Each number is 200 + 40 x the weight over its row's rms, rounded and kept within 0 to 999. Layers, rows and columns count from 0. The size before them is the row's rms in percent of the matrix's.

# o: layer 7 attention output (transposed), 128x128, rms 0.0548, rows 30-31,61-63,93-95,125-127, columns 0-63
# v: layer 7 attention value, 32x128, rms 0.0484, rows 30-31, columns 0-63
# up: layer 7 MLP up, 512x128, rms 0.0739, rows 0-45, columns 0-63
# down: layer 7 MLP down (transposed), 512x128, rms 0.0588, rows 0-45, columns 0-63
o61,081,206,129,243,171,184,149,215,186,231,211,175,183,187,191,214,254,194,140,257,261,209,187,219,253,184,197,214,217,279,235,230,225,166,250,197,226,251,239,189,258,174,188,198,191,242,294,152,140,138,223,203,288,223,178,240,220,167,277,207,186,208,163,219,179
o93,107,234,133,283,205,215,221,265,244,212,268,179,172,157,209,217,125,217,273,224,256,266,217,169,204,224,151,170,228,144,220,196,265,240,188,144,163,177,186,179,126,244,195,174,146,153,183,158,213,213,229,168,203,255,233,226,161,228,121,274,116,231,193,113,180
o125,117,280,176,205,231,289,222,153,190,274,175,190,237,182,215,149,192,201,201,188,148,254,161,197,198,175,263,229,216,175,233,181,169,241,231,221,168,140,141,208,180,219,168,216,200,202,201,223,108,216,231,169,209,239,155,184,198,232,137,172,173,128,244,91,192
v30,097,224,186,220,156,186,184,203,281,200,175,224,204,156,176,215,192,192,270,252,286,164,170,179,125,203,195,138,224,192,129,144,148,194,198,142,145,223,167,164,198,231,223,157,170,144,235,128,274,203,248,217,173,182,263,178,213,215,249,211,152,168,223,212,184
o30,096,168,236,230,187,219,231,218,215,234,146,191,243,117,218,210,206,198,124,149,202,184,222,201,177,173,190,212,208,253,188,189,197,221,209,203,206,171,255,175,172,269,143,173,246,220,128,179,157,162,162,201,261,210,188,196,204,231,205,221,217,123,242,217,235
o62,089,205,169,229,216,87,242,141,177,201,168,161,176,211,197,246,230,254,192,233,196,166,209,173,220,206,217,210,225,168,181,165,155,156,254,186,215,275,246,221,174,107,145,233,217,206,145,244,149,203,225,289,121,172,239,173,148,207,213,214,165,120,231,287,253
o94,103,252,195,208,216,217,188,207,175,190,196,148,137,192,236,229,231,160,279,251,206,264,182,159,213,174,131,168,209,172,179,207,149,187,162,211,241,209,92,162,257,222,221,257,176,202,191,206,136,242,184,210,248,85,154,212,156,179,92,225,177,223,180,228,254
o126,107,251,167,236,208,237,279,129,183,190,163,199,192,261,143,227,178,236,212,169,158,150,173,188,218,216,186,181,118,132,297,202,269,160,234,194,211,225,217,209,188,132,259,191,213,185,190,228,179,205,213,186,190,236,155,197,191,171,217,216,215,203,197,306,195
v31,104,193,175,199,243,237,129,178,238,173,233,172,166,155,207,177,192,175,182,202,209,204,158,183,150,163,159,253,200,151,162,144,172,186,176,202,270,226,154,173,165,183,207,189,194,155,200,140,270,179,154,216,186,216,266,193,149,207,184,100,273,126,195,238,183
o31,090,242,157,203,174,140,173,136,226,205,204,291,228,162,146,241,212,221,118,203,184,257,213,187,179,188,156,194,243,184,169,168,228,175,209,177,185,187,176,233,218,194,168,213,228,231,216,251,190,199,198,167,189,133,167,242,273,180,212,149,191,192,194,285,200
o63,091,203,184,216,194,250,241,191,219,225,207,198,161,154,178,207,231,216,324,175,179,147,239,138,222,200,193,145,174,178,163,187,229,220,204,190,188,216,259,205,173,203,160,171,204,191,137,181,193,263,207,250,79,158,177,114,188,237,215,191,164,207,234,179,222
o95,112,188,243,236,256,196,218,194,152,162,124,192,200,212,168,267,244,119,207,255,229,272,173,150,277,231,128,165,201,241,114,248,202,197,189,226,246,166,149,194,188,244,237,170,220,209,225,239,250,262,190,178,151,148,130,176,213,211,129,220,232,150,220,241,227
o127,110,169,267,175,158,257,195,125,229,179,194,200,190,204,160,177,201,135,216,198,159,152,282,267,225,297,209,168,208,96,140,119,166,162,209,161,229,228,223,243,195,249,232,207,198,205,144,167,179,228,194,215,209,211,221,114,167,201,146,259,162,197,181,252,250
up0,103,204,172,230,206,128,204,260,241,197,242,148,166,238,267,105,157,247,175,196,157,181,241,225,243,219,142,182,181,147,149,275,230,129,203,212,226,211,223,181,230,200,199,183,186,240,241,231,173,219,217,236,211,178,193,242,208,277,179,168,217,145,258,275,258
down0,101,143,218,198,268,293,213,198,230,250,142,216,208,217,212,162,160,167,182,200,150,223,198,139,237,119,251,215,256,267,244,124,137,225,232,179,200,205,189,180,254,195,231,204,233,168,178,186,164,202,122,209,253,150,294,161,211,154,122,281,238,217,169,239,208
up1,098,135,217,253,208,290,198,231,209,195,259,204,250,153,154,150,210,212,207,205,189,148,175,220,234,171,137,113,236,159,206,225,129,235,208,243,186,178,130,217,272,163,202,131,269,224,166,188,214,193,246,269,136,166,186,170,195,201,214,133,169,194,215,203,251
down1,090,262,209,258,244,131,177,166,192,208,117,179,213,147,215,276,231,207,188,161,262,188,212,243,149,184,225,267,198,185,251,140,229,215,194,264,265,180,227,141,186,223,224,291,179,260,171,159,218,170,217,194,192,235,178,154,169,187,105,185,248,233,247,131,171
up2,105,166,190,123,209,175,212,204,205,228,183,268,181,177,235,143,213,279,264,206,146,212,206,190,212,267,256,191,219,241,124,169,215,136,218,221,176,161,172,174,138,217,159,164,173,275,197,285,237,219,240,160,230,185,236,227,215,156,237,164,168,180,200,173,237
down2,106,198,147,182,142,318,299,192,166,163,189,202,215,151,162,173,186,175,156,256,248,189,237,241,157,198,191,208,159,195,238,175,216,150,177,170,217,148,219,207,198,172,169,234,216,130,173,229,179,229,224,204,251,232,158,203,226,224,171,184,239,144,199,207,215
up3,109,188,188,204,228,268,194,256,192,204,178,257,192,242,252,169,225,221,188,196,197,179,135,213,258,131,161,188,193,249,151,238,261,253,159,173,181,155,235,230,217,181,183,281,166,222,185,190,180,193,223,194,193,216,177,211,242,199,211,224,127,227,172,269,267
down3,107,179,238,95,237,168,226,156,189,155,238,133,140,215,177,241,222,187,204,241,172,232,198,212,231,222,199,187,212,185,189,185,243,210,223,215,221,248,275,214,281,152,214,139,187,232,211,222,246,181,185,197,189,220,207,216,149,155,177,173,219,253,231,197,108
up4,098,134,191,180,195,277,134,232,185,199,188,216,150,161,270,263,258,186,167,209,226,175,201,185,168,183,175,265,226,206,146,244,213,124,175,137,254,168,155,270,221,235,197,234,251,177,248,214,207,234,248,235,158,233,273,225,245,160,260,187,168,137,199,218,292
down4,104,241,157,158,215,171,270,186,196,160,274,175,189,262,199,109,191,192,211,145,194,233,203,274,208,244,151,260,92,200,222,138,236,200,194,292,171,255,204,177,162,201,240,147,160,260,238,204,115,202,158,166,204,260,224,221,151,221,120,241,206,189,224,225,203
up5,105,160,195,211,192,249,215,185,127,220,168,180,238,219,184,130,153,208,184,112,129,144,213,160,175,290,174,275,143,218,198,246,223,190,248,221,199,206,179,193,225,220,181,239,160,244,213,185,288,215,205,232,322,148,235,196,215,176,220,204,211,261,201,192,185
down5,103,286,186,251,266,135,215,166,236,93,267,279,226,176,217,206,210,204,233,210,238,214,139,235,175,137,205,145,225,258,202,190,159,214,172,177,183,179,154,216,261,194,231,136,175,194,209,287,217,224,188,200,144,150,201,200,246,138,158,201,189,197,225,198,207
up6,103,206,155,254,190,264,215,266,200,210,215,199,174,219,165,204,181,134,279,210,216,233,181,153,211,153,178,197,192,233,200,220,169,171,191,119,121,215,161,129,178,221,149,180,228,215,131,267,194,195,223,208,183,192,256,155,239,209,263,137,161,220,189,247,208
down6,103,236,238,128,167,201,227,179,176,216,254,184,255,255,258,238,129,260,215,274,227,176,225,217,179,245,174,228,197,184,211,236,165,177,145,250,205,166,161,184,303,215,172,172,179,185,201,181,280,194,171,190,171,181,247,229,177,232,212,217,198,182,181,127,200
up7,095,210,206,259,228,194,98,249,199,201,188,171,206,152,166,202,148,113,261,178,135,136,238,218,136,150,199,201,176,88,159,228,192,257,194,238,238,240,170,159,170,129,197,140,211,162,206,225,198,269,246,262,171,215,229,204,173,229,275,240,193,253,208,202,224
down7,097,163,142,191,165,301,245,193,225,270,293,185,186,196,230,244,202,250,203,242,125,277,159,201,251,198,204,161,203,169,206,201,227,160,203,207,224,238,297,161,214,220,198,207,208,197,140,267,212,108,191,214,159,135,169,181,224,187,153,186,215,160,196,175,166
up8,100,178,221,258,256,251,173,231,198,220,204,178,107,171,203,201,170,200,210,169,129,185,229,144,233,226,101,196,149,188,159,232,201,245,204,219,296,215,237,198,284,188,172,199,226,211,163,189,203,262,195,201,130,197,287,262,190,158,237,209,114,178,209,177,258
down8,101,166,171,173,221,302,185,139,200,234,177,275,252,203,191,221,190,252,185,179,235,243,214,161,164,149,233,221,200,246,219,247,212,187,218,224,183,224,138,186,115,161,195,225,196,211,146,185,224,159,171,194,110,172,147,197,228,202,202,246,303,226,221,181,192
up9,099,208,141,253,258,155,225,227,204,165,184,211,144,251,230,190,219,260,255,175,119,214,159,154,220,203,246,198,187,191,145,180,226,185,182,200,143,187,159,269,295,200,175,240,233,189,233,258,220,141,247,187,266,229,269,161,212,221,161,173,171,219,207,189,249
down9,103,176,82,188,172,208,165,198,224,168,221,188,210,316,177,206,213,181,182,237,216,226,226,168,251,219,232,186,173,201,248,142,206,202,231,169,238,276,209,266,172,145,178,183,173,254,135,183,208,125,175,207,169,237,227,168,150,226,210,155,221,200,186,207,249
up10,098,208,189,250,289,179,184,171,208,258,239,247,234,182,145,221,225,241,189,164,212,172,206,182,249,196,172,170,143,119,208,269,189,230,198,164,162,200,201,198,163,174,142,245,233,136,163,228,156,207,263,204,185,255,131,158,217,255,185,246,250,182,236,180,194
down10,097,211,155,248,214,267,214,184,262,163,192,248,231,192,135,156,270,158,249,241,174,227,183,205,170,155,157,234,196,245,187,227,158,249,211,260,172,151,107,229,225,165,224,195,107,197,181,256,202,167,221,171,232,151,238,185,187,153,204,256,149,196,221,234,181
up11,090,158,219,253,286,152,161,235,200,253,165,186,157,239,213,189,196,282,143,194,195,226,203,145,219,207,217,140,220,146,186,101,262,234,225,277,196,179,153,95,219,203,176,190,236,175,171,305,217,243,178,236,249,212,207,123,131,241,242,190,154,190,249,166,158
down11,097,243,153,250,286,234,243,168,223,234,187,211,252,292,199,174,221,97,164,183,190,196,241,226,143,138,243,218,188,255,134,235,130,182,206,234,169,239,231,293,127,221,244,200,186,161,180,181,167,176,183,197,70,245,181,205,167,205,218,217,170,151,205,168,297
up12,092,200,201,181,209,201,163,191,174,191,152,259,193,206,196,207,222,153,225,182,216,219,223,148,303,139,194,219,109,258,200,236,206,211,166,207,211,131,234,161,229,220,129,186,165,230,180,193,265,223,260,139,162,232,225,192,217,239,212,184,168,181,285,227,183
down12,092,174,235,184,234,150,245,299,218,178,221,177,179,269,219,222,169,209,135,197,251,131,165,206,143,214,209,137,188,176,209,198,162,209,149,269,197,314,177,168,167,202,291,186,224,143,234,197,147,193,182,270,105,145,198,213,131,160,199,254,282,175,211,186,170
up13,085,165,250,157,263,232,133,152,142,182,211,206,195,169,153,175,202,161,193,213,180,202,184,227,287,191,254,169,209,183,131,162,179,185,134,286,219,130,232,214,187,186,261,178,192,235,292,251,197,152,290,232,207,177,192,216,206,199,216,215,202,142,218,157,244
down13,088,167,191,239,214,239,227,274,181,256,224,236,178,241,151,222,194,196,248,168,105,216,157,187,184,213,126,238,80,243,212,224,179,232,233,163,167,209,230,191,255,197,231,223,161,122,205,159,237,192,190,220,249,206,197,180,201,216,169,210,262,225,227,201,199
up14,092,209,210,240,175,205,244,297,182,147,260,207,191,314,162,184,170,154,197,242,140,218,162,217,205,247,271,153,207,137,183,176,158,216,133,270,145,219,206,214,217,189,134,215,176,142,253,176,146,202,190,202,156,174,258,235,172,186,211,231,244,238,213,266,293
down14,095,178,179,187,231,253,168,181,137,207,193,183,130,232,154,192,178,200,194,230,200,175,158,158,318,166,169,217,265,240,171,180,266,193,189,249,261,268,198,194,162,233,291,165,169,278,125,188,281,283,246,221,224,246,175,159,170,179,189,223,147,185,251,224,155
up15,102,150,190,198,231,257,195,173,141,103,201,243,124,203,198,126,209,150,201,137,236,245,208,218,205,233,233,134,234,157,247,231,233,250,198,236,190,202,190,143,192,236,226,147,141,273,234,193,229,231,307,196,192,182,157,211,172,184,203,246,221,261,278,150,212
down15,108,318,70,166,232,143,155,226,195,188,197,153,185,212,161,242,224,236,255,213,243,209,227,216,230,241,226,203,187,145,143,172,237,211,208,136,157,202,203,190,227,186,249,224,192,213,154,165,187,190,129,237,140,186,223,185,231,229,203,172,187,235,209,216,276
up16,105,184,157,224,251,200,238,248,189,174,190,357,129,190,215,156,233,163,201,213,170,217,174,175,105,187,179,218,199,166,170,210,197,181,143,249,186,146,194,236,220,213,206,242,213,246,203,222,189,230,180,212,191,177,227,187,169,232,246,155,201,199,223,208,180
down16,100,252,203,296,274,182,200,255,239,166,205,186,219,200,175,116,255,184,149,130,284,239,242,245,187,116,233,191,230,211,208,219,183,243,227,161,143,217,245,190,181,210,160,265,235,261,222,217,167,140,177,162,203,176,123,251,235,246,206,224,245,195,211,193,231
up17,110,178,118,201,282,215,174,219,131,260,209,241,227,197,204,169,184,227,205,225,163,154,255,177,193,144,261,227,201,213,185,282,186,181,164,174,216,177,205,195,227,203,154,224,176,261,180,180,189,271,248,165,257,199,242,248,217,289,233,163,190,164,332,200,189
down17,112,220,149,204,210,184,246,116,192,157,203,252,187,199,218,246,122,252,233,205,146,133,228,208,187,210,189,217,171,194,234,217,215,206,274,248,176,186,179,163,261,182,220,216,170,193,259,148,233,194,186,305,195,217,151,186,238,140,165,238,217,216,183,219,150
up18,099,115,125,174,203,202,206,179,245,206,248,239,163,167,193,186,198,168,259,164,165,174,255,254,172,229,217,136,106,150,140,235,152,159,146,236,231,188,182,171,189,206,236,177,215,137,140,213,176,168,276,190,205,180,266,186,229,223,257,232,257,217,241,198,202
down18,101,194,203,176,232,202,228,183,205,228,173,215,107,279,115,175,223,199,213,191,177,153,247,186,172,227,159,218,205,198,221,176,257,132,202,257,171,155,233,170,201,190,141,311,249,266,203,241,99,260,85,137,164,185,156,233,229,211,213,112,249,176,210,206,163
up19,099,109,201,189,210,161,156,197,174,148,216,200,137,237,168,227,219,228,203,219,214,172,227,192,191,208,276,233,206,252,217,270,197,236,111,96,236,186,144,115,236,228,157,268,194,172,248,270,201,219,245,237,191,221,226,231,240,224,198,228,220,247,146,179,207
down19,092,261,194,173,137,137,195,195,221,257,262,159,169,145,189,224,162,233,236,190,253,153,124,175,141,219,230,181,203,190,193,203,179,230,186,175,137,137,195,174,244,129,224,214,231,190,242,197,233,175,184,208,202,218,201,219,237,200,214,156,194,222,171,104,178
up20,102,165,191,195,298,261,168,217,159,193,210,253,230,210,169,139,183,141,192,183,180,146,207,216,157,187,270,112,180,194,152,193,188,199,198,288,249,194,240,151,205,275,257,211,201,120,226,235,195,189,219,218,187,124,219,138,205,204,167,196,158,282,223,154,170
down20,093,236,119,137,201,172,198,193,218,300,167,254,236,254,173,214,111,184,187,160,243,261,260,197,163,121,155,180,117,110,149,176,203,178,220,223,166,167,200,214,290,188,183,133,181,164,249,166,207,248,190,217,231,184,195,207,179,268,146,123,186,224,216,200,208
up21,099,218,216,168,168,192,129,258,144,168,172,219,210,234,192,133,147,265,184,129,258,147,203,179,248,211,160,239,163,200,106,202,266,241,253,196,242,158,184,188,194,214,270,234,238,250,278,228,185,216,269,259,188,194,189,149,189,247,178,177,166,266,220,167,189
down21,103,184,127,244,215,265,198,202,263,207,237,231,214,231,247,234,281,245,193,294,243,210,198,198,203,146,255,167,159,259,210,223,205,131,149,277,234,188,230,190,191,182,215,137,190,175,168,165,221,149,274,196,243,239,141,142,155,212,216,150,181,126,166,217,252
up22,113,144,147,234,193,202,223,280,170,209,166,220,242,244,218,167,197,187,245,208,176,234,136,179,158,195,190,187,230,173,162,110,191,176,139,129,166,240,201,112,181,232,204,252,189,224,197,250,207,278,152,175,109,164,248,227,174,159,271,259,220,281,241,243,190
down22,117,149,265,162,233,237,255,199,207,203,144,236,185,257,174,233,191,266,153,241,194,226,173,255,217,171,212,177,206,233,131,195,179,184,179,274,213,149,229,147,266,275,236,208,203,213,236,169,132,263,283,153,242,172,141,236,221,186,232,230,213,180,170,151,277
up23,086,232,205,209,237,246,269,209,184,244,111,236,157,268,246,178,192,235,215,141,158,220,205,216,142,183,201,211,178,171,150,211,248,133,196,228,226,206,224,105,188,176,211,154,149,224,280,129,173,186,207,228,247,224,160,194,189,211,211,240,137,255,146,224,252
down23,088,176,219,203,203,189,209,173,202,212,308,156,258,206,253,307,156,111,227,211,233,147,174,199,213,205,197,172,106,190,245,131,247,263,146,213,225,188,222,249,173,221,186,198,167,208,145,237,164,280,160,171,175,212,172,200,149,182,202,212,234,185,217,183,228
up24,097,225,189,259,230,253,182,183,192,151,265,168,247,281,202,234,123,144,267,136,233,255,183,200,168,223,211,176,187,124,184,220,156,225,184,195,185,248,159,230,175,159,188,194,210,236,177,223,188,258,233,193,192,137,197,179,285,317,180,174,199,208,180,184,222
down24,094,226,215,128,228,156,195,272,236,189,198,224,147,208,184,199,248,131,233,196,168,201,197,156,178,182,171,234,176,169,274,179,100,161,158,269,162,168,210,220,191,157,227,233,196,99,220,189,218,203,284,215,153,234,292,181,179,150,223,188,165,215,165,184,239
up25,101,159,182,215,256,188,175,248,249,238,216,181,237,185,217,197,142,181,188,201,144,112,225,190,228,196,209,125,124,138,169,162,140,250,251,248,215,177,204,179,183,141,181,213,239,227,243,139,177,206,229,229,208,185,174,192,228,253,239,154,199,168,271,187,197
down25,099,248,138,190,231,217,205,170,177,125,213,162,122,231,137,167,201,179,210,177,249,239,180,224,172,177,209,216,232,140,197,166,177,252,151,234,256,197,228,179,158,197,256,169,198,210,240,158,133,183,177,180,137,246,229,250,201,212,197,140,182,194,196,183,286
up26,103,196,163,186,224,229,170,249,172,110,283,204,127,146,241,141,189,197,177,129,202,151,241,258,132,220,169,201,157,143,163,293,160,260,192,216,208,225,240,187,186,270,247,199,201,188,227,207,161,305,219,230,121,194,197,208,205,269,160,203,139,149,174,264,220
down26,098,146,280,187,135,253,231,221,242,207,207,160,263,263,214,178,216,234,176,148,203,203,234,183,229,151,207,201,166,205,251,227,195,198,201,230,196,197,207,311,131,197,121,168,210,200,209,201,115,201,225,199,203,239,212,158,229,155,213,246,227,218,183,262,135
up27,099,217,195,188,203,206,200,218,179,149,200,236,282,229,224,131,225,181,267,212,139,199,280,115,154,148,201,145,216,197,231,249,186,168,233,218,263,147,118,206,157,189,224,171,182,255,218,180,216,204,236,185,250,171,217,225,169,197,221,247,168,250,281,289,203
down27,097,213,186,175,278,220,206,216,238,207,225,177,160,321,196,189,159,179,247,238,154,155,149,224,204,259,276,251,224,207,244,232,186,168,162,229,221,237,210,191,191,184,193,187,170,231,175,189,233,147,185,147,244,177,185,212,237,205,123,128,275,161,149,155,167
up28,097,228,211,227,206,230,156,201,187,201,190,246,173,228,239,232,160,221,221,161,212,233,199,234,160,243,126,181,234,166,206,253,237,215,241,237,234,174,208,200,188,145,174,202,141,264,183,170,259,257,273,177,175,198,246,221,130,190,178,163,235,273,257,172,175
down28,094,201,205,189,238,163,290,199,333,231,206,177,180,216,194,199,197,171,153,215,206,158,228,185,216,227,216,245,158,140,251,201,229,169,178,260,238,258,199,237,172,242,239,208,196,221,181,194,191,89,148,233,212,170,166,178,202,207,270,244,243,195,212,177,168
up29,098,190,218,238,169,202,204,184,185,134,121,219,232,242,167,242,140,264,227,166,123,202,120,110,173,235,230,191,201,254,233,269,210,192,180,222,227,231,144,150,217,231,169,271,194,144,187,215,184,231,204,174,179,121,189,183,214,206,225,232,154,246,169,207,190
down29,100,161,110,212,201,194,252,124,129,263,238,162,217,122,203,156,134,143,227,208,227,208,223,264,192,170,151,230,176,194,171,265,246,165,215,213,181,211,194,161,159,177,259,213,193,205,121,181,200,225,141,212,213,238,196,296,220,193,169,270,182,235,239,195,218
up30,094,137,196,187,160,274,224,170,188,215,211,173,195,172,243,207,255,217,155,118,119,218,193,149,195,142,182,189,218,159,236,223,227,262,167,167,251,113,110,131,194,163,239,184,133,258,200,207,257,213,217,207,275,242,183,149,290,201,153,249,242,166,216,282,245
down30,092,209,298,180,206,211,240,166,170,212,179,180,188,208,159,178,262,179,254,207,243,157,247,221,191,127,219,257,213,158,179,159,185,188,237,241,193,226,176,219,179,253,202,197,193,219,189,206,219,251,226,179,246,297,194,275,240,184,180,152,207,170,158,149,136
up31,098,226,181,222,152,144,139,243,238,171,211,290,180,262,207,228,179,119,189,140,165,242,169,187,159,208,200,152,197,159,204,150,216,219,177,195,137,220,92,249,220,241,185,223,164,126,208,277,209,270,215,106,239,192,195,185,222,229,307,219,145,256,180,208,222
down31,099,191,175,195,202,262,142,189,214,169,279,131,141,244,173,258,171,214,195,195,177,210,170,233,242,196,121,110,138,214,204,217,224,228,184,182,149,162,201,142,247,163,106,232,156,259,176,165,210,199,293,171,211,199,250,218,225,219,205,205,258,237,223,224,249
up32,101,237,174,211,242,206,100,258,187,157,194,212,176,258,235,221,190,159,195,174,188,174,148,198,257,159,231,217,195,206,171,180,224,224,198,279,226,245,116,150,223,158,225,197,186,235,216,178,252,205,196,181,149,137,243,253,199,215,229,170,243,167,208,196,205
down32,097,202,186,187,277,166,181,187,221,167,150,201,296,144,193,220,204,208,262,163,232,212,261,189,154,224,151,213,189,251,168,134,177,264,256,177,155,231,190,167,215,158,256,173,172,229,150,325,190,228,125,217,235,135,196,122,191,155,185,188,215,195,223,249,206
up33,094,160,232,84,233,175,98,220,149,226,181,285,192,189,219,174,143,187,206,207,178,155,184,204,164,186,204,223,138,229,141,207,256,237,185,182,179,158,166,203,218,231,203,265,248,151,160,194,191,187,212,219,207,220,181,247,217,136,243,185,180,237,175,256,125
down33,096,214,238,178,184,234,247,192,257,253,193,188,216,244,200,207,277,234,166,178,196,125,195,183,189,214,178,197,217,144,198,218,231,174,253,172,164,222,267,208,251,154,180,224,224,228,181,253,223,151,133,183,139,162,221,113,205,228,198,143,255,208,152,206,168
up34,095,180,222,244,199,222,155,224,288,178,201,268,133,163,271,199,200,210,212,137,107,184,194,157,90,208,221,220,190,175,206,221,132,142,185,243,214,189,245,187,269,183,177,196,177,170,211,239,240,196,218,237,172,244,225,167,243,260,214,176,197,236,283,167,304
down34,101,150,170,141,180,129,166,186,157,236,293,193,250,262,155,183,179,190,222,185,219,220,219,191,269,221,204,177,71,276,199,268,192,242,240,267,212,244,241,201,145,201,186,244,159,165,167,157,183,196,241,209,255,212,274,179,148,192,186,238,197,181,122,240,195
up35,111,167,179,105,221,187,127,231,208,181,204,243,211,189,273,200,251,196,242,230,164,91,201,117,131,246,278,178,159,161,110,222,146,196,188,288,203,133,173,198,186,147,146,217,255,164,235,203,142,183,184,289,208,169,266,148,248,175,247,210,237,136,177,214,166
down35,117,200,176,202,208,201,195,231,172,181,115,204,174,186,170,255,195,252,188,201,226,273,176,137,196,172,190,175,221,223,212,212,229,271,253,177,183,250,271,168,206,334,253,148,214,154,242,184,190,219,209,193,144,178,179,196,274,180,280,190,137,279,213,243,212
up36,109,184,174,244,191,281,206,242,122,206,243,203,218,221,261,216,275,166,207,246,209,210,126,153,207,238,175,231,173,189,150,175,165,210,149,152,128,183,285,184,233,239,217,283,153,174,243,248,188,242,189,247,162,146,236,207,214,172,230,259,156,217,183,191,180
down36,107,182,195,163,203,188,250,219,199,216,147,259,141,211,155,209,208,157,217,231,239,164,170,187,209,157,168,211,271,195,260,255,125,203,150,245,189,166,168,259,154,247,214,176,242,177,231,173,205,149,175,139,163,280,240,229,271,195,209,235,202,158,140,222,186
up37,094,172,183,236,188,238,202,269,191,193,171,140,213,252,232,192,232,217,222,216,125,181,205,150,217,184,119,116,186,174,137,149,218,193,254,242,170,88,260,163,232,233,203,264,187,224,204,207,212,233,215,207,279,125,222,216,222,172,249,155,277,236,237,214,175
down37,094,187,120,258,120,183,153,149,159,263,253,215,242,198,179,187,163,181,156,141,213,203,265,281,229,147,186,185,267,191,149,210,192,207,157,197,198,213,167,206,205,173,188,192,163,147,237,268,219,222,189,227,207,185,153,257,170,187,142,227,177,141,237,163,263
up38,097,218,185,255,172,231,132,245,184,193,186,183,161,197,255,185,216,148,224,191,296,167,246,179,191,188,316,241,174,199,188,78,117,277,224,231,154,177,182,159,202,257,193,299,202,201,208,195,261,217,166,146,201,165,202,275,199,168,225,177,281,281,159,228,235
down38,095,174,206,204,162,216,214,148,171,202,185,183,164,266,196,165,132,270,242,243,150,254,178,207,159,294,197,177,283,213,150,233,233,127,151,223,201,186,155,149,193,150,200,202,248,255,257,176,223,220,189,209,219,166,168,203,189,279,151,166,178,136,240,199,154
up39,100,198,154,145,217,165,125,211,170,196,191,277,137,268,216,194,169,143,205,162,148,203,245,112,185,174,180,222,164,150,205,198,108,178,247,206,208,189,256,139,266,147,178,165,217,191,162,268,223,285,181,183,252,208,283,194,223,262,240,191,232,169,245,186,248
down39,100,193,122,154,213,99,270,263,237,225,198,208,139,231,182,224,201,218,182,251,238,240,278,179,204,210,170,220,262,226,156,230,189,173,127,202,205,193,251,178,240,102,185,229,265,233,187,171,198,240,218,236,181,152,89,109,249,189,142,227,244,256,220,267,220
up40,108,215,143,172,240,199,186,174,212,223,255,173,241,166,178,170,173,148,222,254,188,209,183,130,252,226,183,193,157,268,231,156,202,229,154,173,164,162,168,165,182,228,151,223,146,144,219,250,239,176,182,242,134,145,224,206,303,193,268,253,243,232,186,239,198
down40,107,226,180,245,175,163,196,205,202,171,245,212,291,263,235,164,169,225,148,240,186,166,159,218,174,218,198,260,179,149,223,183,227,140,196,191,222,254,297,220,176,132,143,199,157,205,81,223,206,215,219,153,247,249,223,203,163,183,147,179,221,183,237,177,237
up41,094,187,203,191,251,174,98,211,207,149,182,200,186,235,143,210,198,189,245,158,232,236,197,120,163,187,179,171,209,173,107,196,229,216,221,166,294,159,220,111,183,202,209,186,170,244,202,217,137,174,239,196,195,202,235,152,194,266,178,203,274,168,217,195,264
down41,101,189,115,214,235,192,279,264,281,237,247,151,235,140,217,235,191,191,215,238,177,134,229,243,167,222,156,226,178,262,282,192,248,222,185,203,182,192,237,195,173,175,225,195,191,215,225,190,224,210,243,199,172,170,197,163,250,189,152,214,143,213,150,227,177
up42,100,199,124,202,195,222,177,202,163,146,194,244,137,199,229,145,262,130,228,166,119,226,191,164,186,206,179,169,175,181,284,197,168,197,147,207,158,185,196,238,259,205,198,251,175,138,228,174,155,129,264,206,153,249,176,201,217,184,172,215,224,240,259,316,233
down42,099,232,249,234,221,148,166,212,245,208,249,158,281,244,147,183,171,154,194,256,252,133,184,253,127,251,219,168,273,209,172,194,192,148,197,192,215,156,265,168,157,175,201,219,196,253,167,184,187,157,316,200,234,202,159,232,176,245,263,190,176,151,193,189,205
up43,090,171,210,152,167,159,196,149,209,155,234,254,207,242,300,175,186,189,198,132,142,156,110,212,220,173,193,151,156,192,213,215,208,208,192,272,200,251,162,192,288,156,146,130,134,232,307,189,263,184,308,162,151,265,187,233,212,264,181,260,222,244,196,235,246
down43,092,210,221,199,200,150,186,156,147,286,264,211,233,241,147,254,168,230,229,173,207,213,170,266,150,266,222,128,212,183,177,271,189,192,182,131,138,174,196,213,237,189,192,211,217,228,124,215,158,199,210,219,259,234,278,200,187,173,266,158,196,197,120,211,273
up44,112,107,160,199,212,204,176,207,220,197,209,137,225,196,220,193,166,253,180,250,165,232,203,212,197,301,189,131,171,141,151,173,146,219,210,172,162,224,210,201,212,263,228,192,145,182,184,238,207,205,235,218,245,166,290,157,200,230,236,200,167,246,226,242,215
down44,108,167,198,214,256,241,241,245,194,193,258,216,179,174,215,212,232,197,265,183,229,146,188,141,169,180,194,225,196,194,244,219,212,196,158,212,199,145,180,240,297,169,213,263,161,233,212,200,231,191,210,223,187,287,142,124,210,202,195,265,145,199,211,194,209
up45,098,204,228,240,240,158,167,201,290,194,182,215,138,209,222,179,255,190,253,104,286,174,172,187,210,243,240,123,210,181,236,236,186,245,213,254,209,229,166,172,165,260,259,230,191,172,165,231,155,154,151,175,195,238,242,134,233,177,199,189,223,214,242,222,209
down45,100,230,197,257,229,208,236,127,141,147,217,170,157,214,246,212,208,213,198,218,157,242,222,208,228,195,214,166,174,174,199,212,175,163,209,177,231,151,225,227,233,181,204,123,177,109,245,208,233,246,311,204,190,173,216,201,160,127,217,194,209,156,218,123,214